Weights of a small GPT-style language model, trained from scratch on English Wikipedia.
Training: a variant of Adam for these matrices, 196M tokens.
Each number is 500 + 50 x the weight over the matrix's rms, rounded and kept within 0 to 999. Layers, rows and columns count from 0. Numbers have three digits each.

# k: layer 4 attention key, 192x192, rms 0.0359, rows 69-95, columns 0-191
# q: layer 4 attention query, 192x192, rms 0.0372, rows 70-95, columns 0-191
# v: layer 4 attention value, 192x192, rms 0.031, rows 64-73, columns 0-191
# o: layer 4 attention output (transposed), 192x192, rms 0.0253, rows 64-72, columns 0-191
k69:554473458535421563511492499574531458520481544448563574508539485542493402501492536544485461523529487451543413491482476374515374496493471510427531452512427416574466437504607404462441405462579541483468567491518408525504492462436393521459548494508473465493555451612538477373536500442509464544454613514556543588450527483366529487474532456523521494437454511610506616490605559471458541497398479520451477556542568543538609569602489427547543487545383413632454597426508449456479572406450627544479632557566541460513495406535568593382466585457550519516417431525547564485465482472477519541
q70:401469549528579443597564571612324627328483549360459439454398605608312570559300472463478460613568632561657604388580572521363657280387605620394408698541509545457411592309363296528335438429440410257627342438441533590633670569429419501689426596425504608609602438604530420454415528326586611572328471472489598692560500541448679603510427421465586389671531415347431621383565654415588591529368344588431401584731529507606658519666648432460406549584409503571659527338352583593564685511503421530640520687422432400375398408519550355482443423588364565618341434565365340446383431343416474622
k70:491541573544603409548528494455474446538597530559447423543524531396480515430498522559545452535472527550455481501521457563491540491510516470584475532516528625479495599562362573529564448590529414528528491449472520539475531543520526549547420561443457496622507575426572509635496490539499604488478424546511438435513381602526500584588510442425523564471610511438429422461426448554503544549506513426560489454578417560445372490416524602462569489504558582482453469570411575480512397621434497574587397546540499462450535596527479501525461549528425482526484552414532493424507530492510555454
q71:522539490489503468476460486502499528566514464570508535533524548508567542521572523469428497482412475531491510589487488473551480511535456461456561449429436515464448481526534600483524500602459562451440564504586518520478458473431530424431430543564460514398464545541512466477489478485497531574536489525470547532444553560602522477501601525532450421494476510486544435511525488511515441508505531398517483521494555505484489426460482508440566545512566489433501416573482473518604408583540413466430532546529479440516491554539419448465480516539599424475489566487597524536570445437508530471
k71:685423470435468621566521495566597577533367425452624490471437425642435416578455449470499527475590454462530438436513479439542388458536490493489617534561311405534483410446732427496443595459559597444542623631490498466443508326518428434473587473549484397434622455530446514330430408524597414544436567551503420585547578436382466368456485501569556426497354510659522559497568466482245551477530575669466524537487538544513682502588359399475404444524337502560559638331629367504509610391498649451295636517594532668602454501529560544398498584583499572497450363579572559603474512361511299487
q72:539549443586498525505478490534501519522512483495466594565520443525559439531482452490522508454427468520534469529424545487493526502571524532531529432520370436452539497517512438494454559451530501550493492434449502387421491462536490535396527529534581476437559550440483455437590456528451469564568509580576438478514518506542516471475537596487518440569565547480524588587509520591497513435589484511550475510496487531477482507440414536536547453486532469437395432459501530543527547466434487497405448528496560573486589513456457470562556476450562441487523498490485498493467537549587486481
k72:522438450459493460551548517567471547532504460475513495508544571549470432445482540448466429487504562548540511446501522474489403427455573556476467508469458514437435426486591600429471482446491455536492566526487520421392539431377496461508513534525561502425558482539444462403467492505521487544463548468562574605504493494469527440486507576495516472536532423460552474426513451548459482561546558522455435443459447536530545580556532447563542464449524498417445569465590486536504570503508482546402597440568445455571369407510510505517439563526512513512538446627509447545472577474483560428
q73:459525421488539455443485482539419599429513422464520433520576475496556523506538498503466531545520444483431518477570539400597430497465576513498577444551483451564519502527544483567555506541478592568485550511596535456467554530384478469545512542492600471436601556574441476432495448508481427499582555439495472429506546467559445559413423483545494520412520565529517469482460475538513510543486501503533472438471491468444454569487417539476482504591583463530454581517543543508428395483466488499480444481524437447538463448526347495500462540499501459505561510531455485488481548433505586522
k73:466485553555556502455583491494486567472582529400544544462425456513409464574541555458411460503580490511522502436462401453455548534438581535562465522435475546476523463449522557519566517477545518535434453472467462502536547441510557551467467522509456494502550492486583443584455474606525504546530494481472568508472513471427519492468476481463582528470537449508545540495460457532433540559485511530541517525456535529479591433483479528492548567508467425436503461523483492514571544530507490440490561478580530477469403505495539535503491480540517458558481471482523540537418540515537513439
q74:591517511526461498488487561578462505510566571533602461495460565564399476524567479557537501518458530428594527415476496527451477416461441573455425463566493531475463506519540428481462488476492601400471522436546476573540484574439558526448560458554465445551526463445490435530417473444510522528417529600470554521530526506460537447549511498462534452521482462451578499437498500482478527506531443516490466519530551531507503546549557431483519533470393577491542528487475444463462501522583510472558541431474497614530441454453472548522470469494441488546566394544501577555450509545480461437
k74:422555512430550444531463445440519510431473461564535519514453457464571452457528545577529574551503534472439583531562508489575534590506517603521574515459545553529474495519493509457511495499572498468489491556456599498551493547531489546530403545551460538567468511543432544538437445464529504519460402492495519558522453517593507592584469547456462538468550557457538456519476578541519477537408529430454452555550522446483497482531468530481508558586505589455539548519446452527550538475544471464543432458413432532536576451456542439544463466519546497474564508425451441546550434578520511565
q75:498519473532462555504544424440519500487423407616512504601413514430499488451587401480532600543511528503457458618443453517484509512479493512481520525447473445536425521493536459519533541537482504583578496539487521543480432504496467522572515560503546578434454534566500585518535482504519481549486472420531426436523572413492436476504439591529497453463469519465462479487541401546473426517544482448555500416450495489480469483518435539552483508473433530450541540546445458539406503434508526447456510461538489505464470564564528498550492520550567489566551518415529491535599541538477513557
k75:580552431528421527504478471491435480480445542463544544537510518454448504512439492551483424437452561477517573513535470523544522539494501538456420536465432442531454417488622504530530444517465506539513576496482467516485542464500480431449504478475487521426574506475417526421547495520513505458547464461466562553411476503382478510437507574560521508475495499582569534464474462491493505466530497620479456537485469530502549496568501415537462557527425479516439625527428525485501484418581465426447545481583518533504487436493503483488517554588521579531393450509540423496584593540440559440
q76:417568391520557507556557552442438496409599560502434455472421504547458477541456586543491492480532550512454551429590524478529538550526528488480587548476575459581526519498524431484464535498539476409528510520556498515544515489421460519585563469522527495474448477526492489520496492374499503463482436507509546468467497477508491510451511442506476544517531477428469438498444509466582559520431431503458484516467510536533558540511564404459488506588550491466490502478522552532485436523469489439559572543481461442433547391527509475442487501475545479434445528508503405474586437500455499551
k76:453530522499504564446558466568494472533570462542545498510437533471576535517518437546472544480500516595505486541466553578502554545459454518493464490538509543550443522533502524585518562595455518505504488435521483467488440489578424495458440402455454425466486463434497495520516466443390441456561548600534468429477526498582475541559475444444475576536550472553445448447547441563469490450463442425475504464537570512487468398460519466523448570478393601543418469578437554500558432474523454529561415538477491567421572531431452513468431519443487486546434496492524560533507525491541489445
q77:552528558453533486543558472552511446594481467552440511523451511518532409453486598536485521500554580471504501536460502569422441489513487482437490526475460504476477563461540545514518418490479543481533463489520455533511507478531506561502578549434455471459427506480540466472527449528508503456526480398432447547519444368500453494551488540562460592539574460536496511519457497430528465556472486515403571533449429524531478581491474593544511455475460581501460430456529434475397512568502511512566539553532500423504548451475591527533483445517480541482471565493522502506501535441482532513
k77:458529537509507510518457545432401441580450433526544493422555488503464471500441491556516543541545460612457504481516587554474567455556529434419466546551526427448598477472503550578489481525500542475471462529491518516468423575610549456547421426557466466494528575616484475457452512532407534439468501470596488522510405539462579466544498442546421575529561443434499479523478448452507471545456474430540500551464459514517486522536544434515581560559548453532506548536522507524514475581466458508552523456439496532456545438487536578452580570516533566510424472488487478446541452561453513522
q78:449520477527523514494556498465529546500491484541408413470448491505540539555467457478436510523515558535502561478495423464517503485562453420444423373566555539492437444568427567566462466478499538545462471544485525516515438513381554520450425516485445525527523475495474509501383480520531468472516569558523494449513530535568492510548534501505483422482505522542461485513516491480532505415460599451472607451462551488451489522475595409500454500544483579443557504521534518573523429565565435533537484542511532508571460549596558523499495527504472440457501594507545525503505456483548572457
k78:494481538460517464500488522533488443509446434519520530505528439554546543474529491520467463448441490493488488497478535487477489523477463532444522540470502503558518506522504541569545567524579565507497555474557465467545473485572544508505563451559530464496540538558434475501442445551527468504573503582498592446488580473517499411430469513522444457479424552510575541434580573477402551491542569597423460519519568539489518477550410513455426505525423511554532550379544478447465455406461570455486600443464500534504485433534561412429474482565456582555503449548535526556467507479459486504
q79:499449538501421434581497438475458447560554506562480516506410451509478551541505563468562501446509562498582459514502467435475550513455494489512492469568558542544511464445446490546464566511479508465457448514552458545538448487509497578585529488480459492570482432569482459492435574425527519512442468525514475478592462503425538462553425516548448561519529395492457449551482474449520588545417432487505467457461485504532475514515510483524484483515448532603521484525539460515511465494525500528466569466567561448406519459493507467568471503491487460493490417499512420448478542563568463540
k79:509469530566574498476498577433511529464574437476451549464516424444589516444470429585548446454505399501472529544486528527520534491505528492527487548493535458457542536566501542570512439543426430575438498453549479549551515542574428568555443574481542501457519513457496527486504481516519549555562441510464551515444411489509516455539523532498446548570537531502478422479470474548583513431554405442444519462455495504465446474451453567409574530566476577436507495567448586446473508474462509449572456440505548564434553505440537427486541484420449525418567538501504551431461535521571442479
q80:483489491542480604450562534556482516474532453420470427507478449470492477587505474544515494452529556463524431482497505459443549500518530469434436444554555558542481492462528565464548450467525455445551426492456483511601528524585536477592602525439468601580541465461424500451506413448489460441444556420436481482557542489504470481550458511529481553552468458580473524497541473460500506513434506459493404490441515525508486492494544568591498516498442565531524521488524456479454596521521552530571549531555460572518598400484496491542489476512455512557473491541482474441493458545471469545
k80:416512573449467542485490513462432565491541459519425527507490475438463569451502528555549512439573457584549459499437487577545594506492533552522511472525484491462544512523427534550423464444519486446443539542455547526438414433488415490563513509540470495573479572500483568477417500520450526452540413434509513487459452487589546567551493549454512476527519501491481509481484487572537475426489493441553512533544477464496448475503487496510445562461482479508484507475553517437463520532561489537523540547410502458488611572518528549571553551514490562461469535434462563456530444539550442465
q81:430560464502449449548463572459528486511453468568521528497520468551541492452541521522508491438458455516392427577457464506503512463577429472500470466490459443482492516513604461527495595448508459530510501523530590497445508463543496512501456495537520411443569461551505533532548466449534462527505541532521490441548512490465455454518483568465569454490469520511484455450442381486431490429498466445513475484429521535525482491509410460485493512482490452512416486573580490528418440539494489517434498462464537475518490511583436570433570443449545553454457528414583501527612488425550543578
k81:549471534456413578564458431516514517475456486494571512439452443511517417565427528482438508518510502534576534520487415426459482520489503553537475547585512520497450523478518477443469503427540492548444511440423442515492592491544478521434474478457584423505553489530479503475445459462526418571558550491453547510428496463457544545474574564586578445558418474557552534440515588526407467490486504583511545564509476410565561461526462465494537448487499446512529592388514543571525565426562452541439490474469487538482520498529541486501444501470482473515493401550567468530552476447528507435
q82:452551526439466512566430569529528531418401489470463572514506414497462547548553522499457461456514478473533507551487541449547520444535432435500514425461371453399437441531500493519460515488490484463547568524472527494442438529436530450453505552570577479484468518526530540475555440555527429545543468503471426548450512472514377528516527552569557434459582500568522509473508445537485436498541565448567551531457506560529502545549446558523417604560519485466416437494441513569510438485436498457513459553503500555523523536464539542513433538594484430508443529465496571556563528566493609531
k82:527435530505491469578539507564552555414507560455469462536567444459429463466477486442450491502548454431536536454566536529525420491514504525540399529454477419453470524507547476458488547545510564425500506541479440460495544410420459564537566456540505468477505397554451529422505440505518459529531546535561517550579555533459492468490451469460535476570506418471598521487573488474479570544534515528553438597525554528586604496480489451525471455541467542538581584495566549587465488376475473541558603527564540485480459411514419398498431539538465527444486488603548476498529505473467505527
q83:500507537510526487454536493428528525480520447576443579504526451530521481522560486509535496563477511424457491581515543468610457511475487462479539494431427523519552484481443469570463577486506455599597453579576482423493416426558527476541436546498473498500499444459534507526553468596436540481533593434519445501525547479440470542516566479531541491562488578524517558558519512563569544535529510479598463436395518533532510488514437451482470519469540510457413489519531533587482543465482520504521521484514565468583479559526501493518483528492579538535563473496495576501551472506544532427
k83:555518526567415576562498488535456550421494458427565544495487457465438471505443513411498433439449526537509453519540491490427456507528476436524535487524482549552518439474608557444462432511472530554505494545514465546419576476485564427553554563437456483549509459503487486531525411486573482431505494513421505445431550547480480503490435579544566560524515401567508530547531574483463581480532471555436495550484567517509581519537577512537442489520541456523468526494536471477465585437468578472524537509585513477525426424544536442517461521468492479543470503534536429500499532458407502503
q84:470518469555428576508505482501510473451439542567519598552503518407601496474573514427464579453489515452476504551537473494544493487513470481475427481465400548523483529508498540519507493395503412461548546500606545495398438481497520558605427471505527442520438436559590606422498471574492487601583514543481485439435457491545469568451474505460511404431577462430541486513547425571512448399513558393538584433515491525507494472441471594506472452565550463524461523529510499531516428545546471515421450491545532465582431463530555543452517454462529404523503516417518470530481423483474592448
k84:450426515571458548474443510557586494452513480456469463476544549543531496577459508485480490517501524523503563467426481474438419446538585448469454475486467480432459500512487553463418541451511449439544514504521411513559585439417557576473595561473551540524558481507510563481588503491507435567504526534497575483459514558461398489458566491533466490554531482589578559529489451528388545535520550512551517550493581467560545485541435523498582493473425448481481603502472513458475613388475532540485547488480498519518415498512453435478474509543542575439456377504455506501553495514455518547
q85:537592550499561409558462519539469634524469444546439383560538514516435565370501529479536443499526467503422517544458574504555563467510491437501542467495486438453484481548467532518530481440464521514454440530464525476472544538428491472503468561544587520517482578506483560509490476480491414542511493533509443493579457475617488456499526605542504385470451408470440344546451389450562476523465478449567567534495512520475475554429498506408520532601627430443515530535523548559452361527581465445516425569434522464538474521514470533451494536531482481431449586488490482424557488454563509495
k85:469418463480564529535460519558563485445472436446516470436577510553538543542452568523500495473551494454536523546478512490476492421430546417520421518485501519512586402471479393559452570533511536473500555430476506554549460493466550555410534424547480387369557470530541349550433590573558485482488515497468534480443564418552515504417511412505518444520442576528501586502487463464415520519452502546618539569466495420551540462474519449448463423516521552500455514485589575472564418465414487499466429503461489482481422517465499532474461472523554428506413392504477609501444497455521468489
q86:568477506529623476523480485567448476442515468423476522445459563465472504561456425488568499544517566518473466377553520511490477475533521507420469620516520537484488537534489436470544480467483454503491502575484438550593591452540439562587583486514512590494567578550504431402435521496556462495483452488413518563542477479446492519514491417440556579481462482539485519448443506495532577481472425544449500517610552512468602604437465492544475432494373505548603432410545439471493631391473562465492584501480495444468535481514525463542515425469460577457576506529414480487460498491589423516
k86:466481582540518481493520446537398545490498494503543505491559543473490502391587488534582510427530558571440461515471540453526554447512487575493480509534446486481525528561449507594485517469514518585488401436460517575519522572492564469530437576550435514595503445419540477600453571522526477515473421386522515453442420502551488531479454439427502485432478467459393469480546537582490514548466431422530439523542428545493378494526555545517446598465580474546549487610395472521475426545464537459505397462498459459537565581468563502560575491417553583514577574420496546397444554531484496446
q87:484501433503480499452557462607528625418495480486460539589558520509496452456493546559418518564587493549498551499469575497448520441403544520500471378499485520485447547538524506488531512535497545513443482479537473487518487446435461477539588423507492512510551530567447505453521485440484467517552501429506491518543491424516541510450515520482483517500458560469437492472527499429482457437445479499515490488499466423575567460504463470537438513572562500524508483449500569577518574503561545576483530512520487518489510473493505516519501486486496593543504532413490469417449480448513579545
k87:535468465555485448563576454551463559604477576506479446448468458436480527577547471499482437557541490476592493436432507437546571488466495535550471438533441523471552457439443474478527524539558550529426465547442563500456525522499458456448462416521452529571476526420479461471555496522516509531460500436492470557568516414503510565489561429513589549429478437512414574519517535490498563552404467512577519515532447509444478496523490525439415546404489491478488461567545459515445536486485574450495491437489456427459555523518552513543512527486453471464487451464438503487567490551496417507
q88:528393486472593491468454468586488539574532508539567481443474467585373450633519468504508492579524570452528497454541484428392547449518451627560521585555550493566494480436558426535529502488487442440497508397435503551508546532484431496506481443430524564543477504515490475425548615475542499440500452554462418609570478407491544510454511406463480440527537480509459543449574565542476618491501433589498443500586460579569509439566537431483480498450433534599560463380437426440542587499553514471557547492487451600415464576471553491556506462457489523554506450574468480484417490550572398530
k88:422540504518543446534460557479420456581463484497447549493484562417487558420573540487552474507441552463510556505462509563483545571563458546550527438532500543568485546445431532514459417448474459481506469468539576544457510585534503469495498506563501570575457597529506505497477440421477596519584536525483397475497514601622442567542481492441431546546555517449490487492537487589542472557449478363549439553440454570498375511472474470507548567562629582490466459598491523539483515538465414585456486476422493509444586470579440561505502479539482430489498531470435514524577511526486497544
q89:468438445591515540557526533497521556471481478529552535571525560549481446434530404464408468436536493553481428489531549511566506517555447432451532418464426502429476512489571525518512562515548451461482444477528555441512493541555548426556479459499536434457503470519497555452553478545513483459535552519530539428472530520503509452431522627542573472479523575475501544525501491481439412468496481468553563517462582567526462495429481436536450491495462531462441469438515548569425550446453521557510493451443517448504444529579444528490545481529531502508589450472534570562492542414556470454
k89:454465466468516496566451421575469555477407526516500601535461518506495411522484505448492533481541514425590459492530412462491530543448544576433432505484456518460411413423507482445425455516521519522522485444432429453429501493539505453425523575541560485433555429568467535471503420523522478452456477537553518454462484525464491496434558542462471454542531485513539590483581536520433560443464546479474500499489566479536530555561455460513517458546492418460489494473514435516529602498485488470517589478529471442438418536524491524481422511594539458505441385590553419587516540515445528462
q90:524488572489520556558508508524481505508493558446547543476487516554424601498542513434561458527437458551537553452516538489457599411467533484543420438476582449476512581435490480546537523474541588505483480417473428496498529485511457557470397444498395554584493495402472520555536505534519518479536509564492505484580565502492518508535566407514501503533434491447526522527509561418532525522471466544500443480607406448470454522596490536535531465509402530484558574487475508460563537549444469434595539495439508469410446484436549451582411483582404543540419470503497462444442485504440455394
k90:464481428476571460534582450473561436561509516529500406526536531470493548536485442435574445528477512494462536461512567564505461581527506458559505423527487555553467591508510503433563497494510517484524430524488557511510489489523465451522482528457501546556536497500559499574486456510446491476480488426504537545507415451553479523484448422473496543557433572479400453541481463478515544557445529425493461515436515522517462581415573451492548463539574602468521463574560515509449500476441427476550483557424510438465581462515534482457600442485499446505512485455469515406523424486544541506
q91:479523485481474498524531507570492419511485513418543492468445480463385553501479494449533498511601454558581558451452495444471581424490489515502482569481571430511463533423488452569505473486540526450507457427449436551528428513522555558507498504481443441581564422516465452471435593462515487552400529457462563561532494486414536458487571416464535486538482410452567597422541572535554564554491470512429451507538425500472572517514559577437499522452461515495497462481506421535532560516525524490518477527467483439413415499446594546516442568508452546476438471516474500502468473552537443482
k91:529506563437469477470575466439545438543461492603462432550447541489525521468552448467460565466467460540436432492455494503574536515503489569474435460532519549473516559519544515500468522477512442504458442555544578579527541555558446560571461433551451549470450486495544511475541529492401516486443516502470547445458481521570537451532561487482527597433534481546497483512522542479540500524439441391568519442528535558456388566447534453537556476536586543460544521628540510512458427586440423536499397459490463553419545500497535446544524458523550437513547557498451583446440448556475478553
q92:497517497459410482512577512487514465569508483572502532610607477510502548513567477540483450397483497450446454544576467471518484562555540509582486380502473561549453410596515533446542527497431421507434559545540605513378395497542527531486426456492525421408529555466508590582496503513456533492567501412507506393423474547520458573465499513572462499445514515543497476538431398539490433408623562392613447457434467530458409482461545572445475570470543413456433444533554554498538419496447467515543514445470513477586444509521487479496545523420521409594488595390516450465460443389523565523
k92:595432476433427603436497482543483542514481500411458534425553541609510422536489522521515544559416426503583478543550579390474513425524483417510521517569418471474468466429574512510488573435515531500540525469503505421562530491418530498473586446531566441497541464507453566460537440503509462528544592547555564480452587527449549406509435504555501503469540530530618490544534516483391492450465517565498565482479561525555622590467504451485433408515415472477468516419508506459492554466495526461480537487551536512497478533457542434398488525530539474513439491544468438501522475513552526564
q93:510512565544487510544536482484495594483427473532430599516581400572576454511520553511417536466522545508585605574512550401555565514456535459567562452453469453539448430486465545451498488473453536444531493503563539430483411548487514488490479494533547463412456493541566471407463500571553580539613562417530576516520589433529494484410436521497525449527472532547604478496517475548450425459519547428549569417498586451492535445509431552446483450504583467442497526537528493537520518560469518559445501444504588444527490501516465407509524478588627449533468431485564569512471535449494646452
k93:476419543550524582519442527463570490499455470508561449450405526490431407587428553462450525455542549445550508437537511461473540417414557472466544509465538558462544432504534550381500510518440528550466473447550412500512605402396511534584565436428462550542491452422519507470575454558566529436468531563503567457549572451477520446451470476462489401548506447572512575464562595475528569576489535589423422510572475533599588561499541513561477392458434540452529562409597421587456567497577523436572573506552504481458482498520464437554470549528486515442482458574438489563529572488454509517
q94:526550547539531572568461544509512470523447483508466450508516571490493443450480474540496528483516455524542436523556468490541562487518527439440473388538484471493464484471460476515501503509496534502529464532564572556514467458478522460430523467472546448424479538428570557544497458487547516457558471534493481514481502583578494453437633500571486583480461513495412479485519498502466543463473575467435456550462536464480453459456513478535468490524571503500478419526405538456480455557469485523488506519514541467502558461516489501535553476464511537557462582511551524406494433398441595444
k94:544439479486543533454536449584531520464538485539472499586522543580585591547519569500432535558444460549544464510573482519558524427550561514442551447494530479521528523471476393545425425445564623469460563431482414542563532470476475457518562489472492469542564492540491529470497455479440501567524483475582501569498540500424458453530469519425518530470458482449518533488470576441474518556442447453466549550514455511453613459453499483568448496487504548533433551392539582507466473492497541502536459531527452471479459451481429531381473467485499507541461432542491561436523429514505458450
q95:565461557521521501485519558535400533564497566431584604461443529499439483619410495501482413514470447485596479412517545485473507521417470530544479563484544496504448500439513486439506508527578461500494476395417554511572495435537502479490531432448541436456488424483455371526481516498522511534433564518480498630439462533494432500546488522415429538476516530502569500428483485473527504539516498588512481555581419458508475418528559455517450567417376521542551468416499535436496494532553546534486476506567582558422497557389565486486378541513394519567429526571476506476490475590464400459
k95:417471507398576433510489571485539503511442509550440438508442506393462552471502494510576609461521429568467452549585538538513488490534493583533594528488479585475506579515517529452554542477484497533518446528518533585443545444565467439558533476515512466572437575485510478554543538475447536510505502498456513465587411488629480545536457539494500450437500501422497426445429532495538539469507523410467457474561556451421512584510388490461580525579552475468535450544573555502411392492500410582454455520480491485470503526489441531493566472440486549481593493501449459417491496568439506597
v64:489526450449552562514566468509462569555448483466425519571476518440500501483537600393542562483553452564549592516590507457433465430483470521433553499437560556501528525439480578549479453451470552494562488485485461479501532491553496563569488542562526515509439501543429477552516441464520521434563526458535559473477553493439506565540461554532481471457457456430554539512533542533574546446555542540522514483440535415495517543486486491504526422429454523429559463448542414554577450463489553431471428490466421500452535576561491456463493408492430463562547444479522508548440514466538472456
o64:524508506540528544485464530462548407548525478504509508430498538498495492539540473563508512508491536508468442560524451488436481507496472537474512553543528509461467462576516471499492549529508442485502573480544559496450516473470452493463440461492421502466531539488538436519462493483486489543579395552529427529521471531467472523482521496540506532552437496520509520504479428590489478485492419453501484501558532506559483499550536445455515427512509443478450465477491545455455530504515551543532479485511540479536461470545479506427484513517507536532540458536444540498525440508483490517
v65:417461465438445542478572474534514470499570409444557394544433421483538581524511535589443471586552501484516606501573567495493431448497502484542418505508450512586520444534552409466461508606476558451469448532495475433518567489469545446551433596504433536567596461432434588441429496488493521565576521516486536563520530469490421570483424438444484518524446498425516452572567527530470567521486554551532499561588589549512450454533556526462513455535488454421446443478450442582454418530512407468440443425495438542530528456493568575546561519540564456410505581561454512567493446471513496443
o65:487497504548526536494477498478481498566494476493456501480519479561508494536538480475558464442426528440448494494453454447524543559448493526451533560470530490529490441445554597539536480543497486494504497549457532504557494558533469426523537510478474574434506400483453461566485538527527498420387557525514472524536540437495564521541523551539529487547536461457469561493504566493422457493517513541488544509439482501561431501478556480533533509523554581481454575502476488520515581501456573532551459512472482399543596418492450437454460480515401501535457503466522518588496465452476492450
v66:510502553521480481443556493529470524557455509527457536487475478579535467511469537558522482447538543494444419574592467512502462498433463489485477424449455456419491483417518488457496531552580421449511559530437593524509518444558413548468535573437473535454541548501492420571472482519545508457489436551501523440456563478501498439437519548471547479518461476511568478424574539504462413493575561478457450479504447492502575435476489584504551527496547581502447543538455466561434568428591454500554549503545562435453462421406465572491495524511442549491474520402471491576559497537485554480
o66:506521432461499531527489374529562468530459487500461491518521442410471484509536449471486508546466449510523447518530519512493465544527490480486451557495506479596512503565485482502535517502495530563521505507475526549495507503519527460531461426521495439503435508509531449449494480553481528490553483475538522456434514448497555535556478532490479499451541527502473501524488469518444490550423476481510463484493522431465478487567556440566519486469486592518483524500516472515486538487472467566473503385472460546547522479560557495484499530463521561514515488484585501481475495508467518545
v67:484482531533580558518450544444536498506484511547441516451473450564462450468420516581531590517570442556486471549572539573430480559473539496471493489546504439514510550531486528554511508428469519464514518567493562496510461448474442536444588515519497484549539458425527456438498467581536534586508518440522576556439530543441413540560577523513486435568498538557432529499460475531446504455445490458509502447543472524508471444447500528468478496605504520519460506444560502404493526502533466553540466446493480531457450458535449529442522558523561569463445566436462545573444528511526475595
o67:524486503470497427478460497472513507388520523539517480550506535493567532496501513499499531518461547455529470516499484459503521438484438513570482509498517508530485452567546501503572425525579436518470487417469478485473460460514530518508452479447429522451484553544556449507509523508460501502574483564523442485480436529524533464453538491456482447446528601538460539469503460521546575501486546465439483527512500474478494524518440427453518477477497455528551556539533533548512494520523472539427548501491515548497483555498492520501514465514543459534540480553541479480468471520551520484
v68:531553507420482456463411548494563577481418547564559500469447588444434485486438457516488448494500533541591416468472562465512534529457474478490521478537446506515564556476571568447550432426425460438573425547551441560455523477467413530542543547557455563521437482477554555527413551507438600559494573492507484575581521546527545536496529456557521554433555519414503490558547487437432518501575574558466542552533582509488473503576499501527559429483561526459529510497510552571436560495502587554448476532496559474536445452499462532525575520459493531507472461561446540447521574427549471465
o68:465500440486508554514514480512501452543534558506523532546548485469500485483421446504507514536512550502552594463495517485451438471518451564496443494507512572533500512510495452492445544474535478525538537559580537559481465451502544479469458517491478404566465589480526479469554463505455479521577488462534523496476484489466450392493478464502493571517476576502545494521473402486565522548473485492514467500464440524444540541509493536482521455499418465492483434475555459439492500528518488527518565480568524534460479551491548549500490504521533567509583519506424463422541530529480465502
v69:515453462498528439550529474462522471487480496473441454541490476474570541515410563533437502455466579552527450544438587561439480471559457573594516452509425470426475441541504508542474434547478546505444452450553519577502456442488524486507531502458440480464515466439463476469460516487485522526526522494474451513437450463472417440456512547541392468471546515463489467562449482429492568529509504517578558493489452512535561547528436520519431506522498504479469509458463451456541564554479418502487473425489432463490582513581478450548551514518435507516507585546541467447524472455436499524
o69:486482462482454501474499480486515534486571477483443466503435466553493537529496558473495484476468443525481533506465415464548475472470518515502497441570532504379520429518485557503497518489486512463471527504522527473491557536509514479434508469570557555447470308511476565537558506510532497578451492554496472576558498478540574479489574472530555481551512509423524469554486540484510470454505525576530540471420487471528504522430521547478550514562482503531494500553471482492526540500494526444577470543453487517495471477478507506495524499492506518493449459451451441498508537502484494475
v70:542472583430459512462512440442516487508515487531471519532562485594522564443555515455488518428488483506475461405576494464415484541579486486461490499392440453532444447514472427550552420437511413565546504455477480413589455547445563459458545490567577468548444540429566539408531443513418462506493484449460414441555524465494548493512454575461550515556434535509446495480444434571502483548531572495552409453482438531539422568465497434499497558462581455519458527517498451522426542444457533466495526568462558496434446550473541428551424424448415441554462472475513532494459558546489509433
o70:523507543536482490520459486508483523488520473480457562505514544524517542488512474451516457440562465518447506525434517515581473560514575454494470427511488520434544543436453605490484517485494540464491468561523453466537469566474512465565509546526543555619436443540451605501510493468532520419421503449446534470508471475497521446482481476494556536563545476578464482527512535522557476493490540527440558493446487527491484507482474599525468528502521515512504428545508488542512506501491544420546478564550457439503533528528512485502519475438430511459445494418512494528570556412519435479
v71:481500549570580454494494541513463547493425489559457429462494453401496501508540453449437554472532548575496588417504554487557458441440504498559456482433525562573525448500429451553494488539501498557443585546579506458512498539561463524480468500469475553530429451434512587477474470496461506561465529531531572431469518514486557464531500506443466543534471515561559512560483459530508491521474536508532443569429548463492579455528504528533513522455536574415577525441565530565460434445548522439576454562511502516482483457477457549523444501567568445413571502382502582423469424548458436494
o71:534445477465460503497479510490532484529491427484523469476465516543539459552528484488546444553481441478486506566485472457510490539525511581502578539448494527503509548537503457525535522560559514513514506491430488496525565470491489553583499451537501494433549468494520421435553516493510502475498482524536469538501434482453499524499525542482465514486557516531566489502457502470420431529482441488529529489493544373548486461504514492508490547399529558529512507504486518480513548525488448513446492477480466485507498486509491504502467516459447487533480490552575486484499514450477570455
v72:572467558402508473536561465388420486558553439442458407485499448410475497432496426470565433441497457505561572537570577482576538526486455445430520510559490519525541516524509403457534556492479536522448441501548425476519480519553418481530520555494516544501521452533565563510455477579526561472415457433571447542423564443570585507447480565530454525538572556458555535541413514572497468573473477500530467479590525449501511473505507535527523539519513456507525423489583531472505485465503455514573531464539500546443519554446432512510566465454575561480530540449516579466467573429561548499
o72:466508523521485483522433559506485544431539531551523526534544479477476487501523518506481556483508550492447496508458524477525534480502490558505536488513492590454539474537502528542496439497540396511456483502521452422487527491526526474479465477475472481481481567503497477467546500449549510549500542523455508519563369496468464533521507460451537474464452490568585520491493491515577530519517539494461527521484500490501522454513440509378502474470555497543480487516464500538499528571559524545448446529497554450488473504499473454545515456518473480421528471524527465433500535487484462480
v73:463509464457494510509461454477430504555495522503526513486443444507500447579414475574395439486474577443551572569599506497570587473413583470525496516569463547473531443473462548503527459524493426537528456571496558578550454572541474490476538595429535440435448428452453500423566549499441585504438514491421496496455575473441524554460530457565505436584429570472488528528450443531424452528429483533503526538448565505482547487425532547445484527559511464505524475572500455553421546575577491546454559510414534433557428539470538478516530478499419441409516454488536460435548498488428487502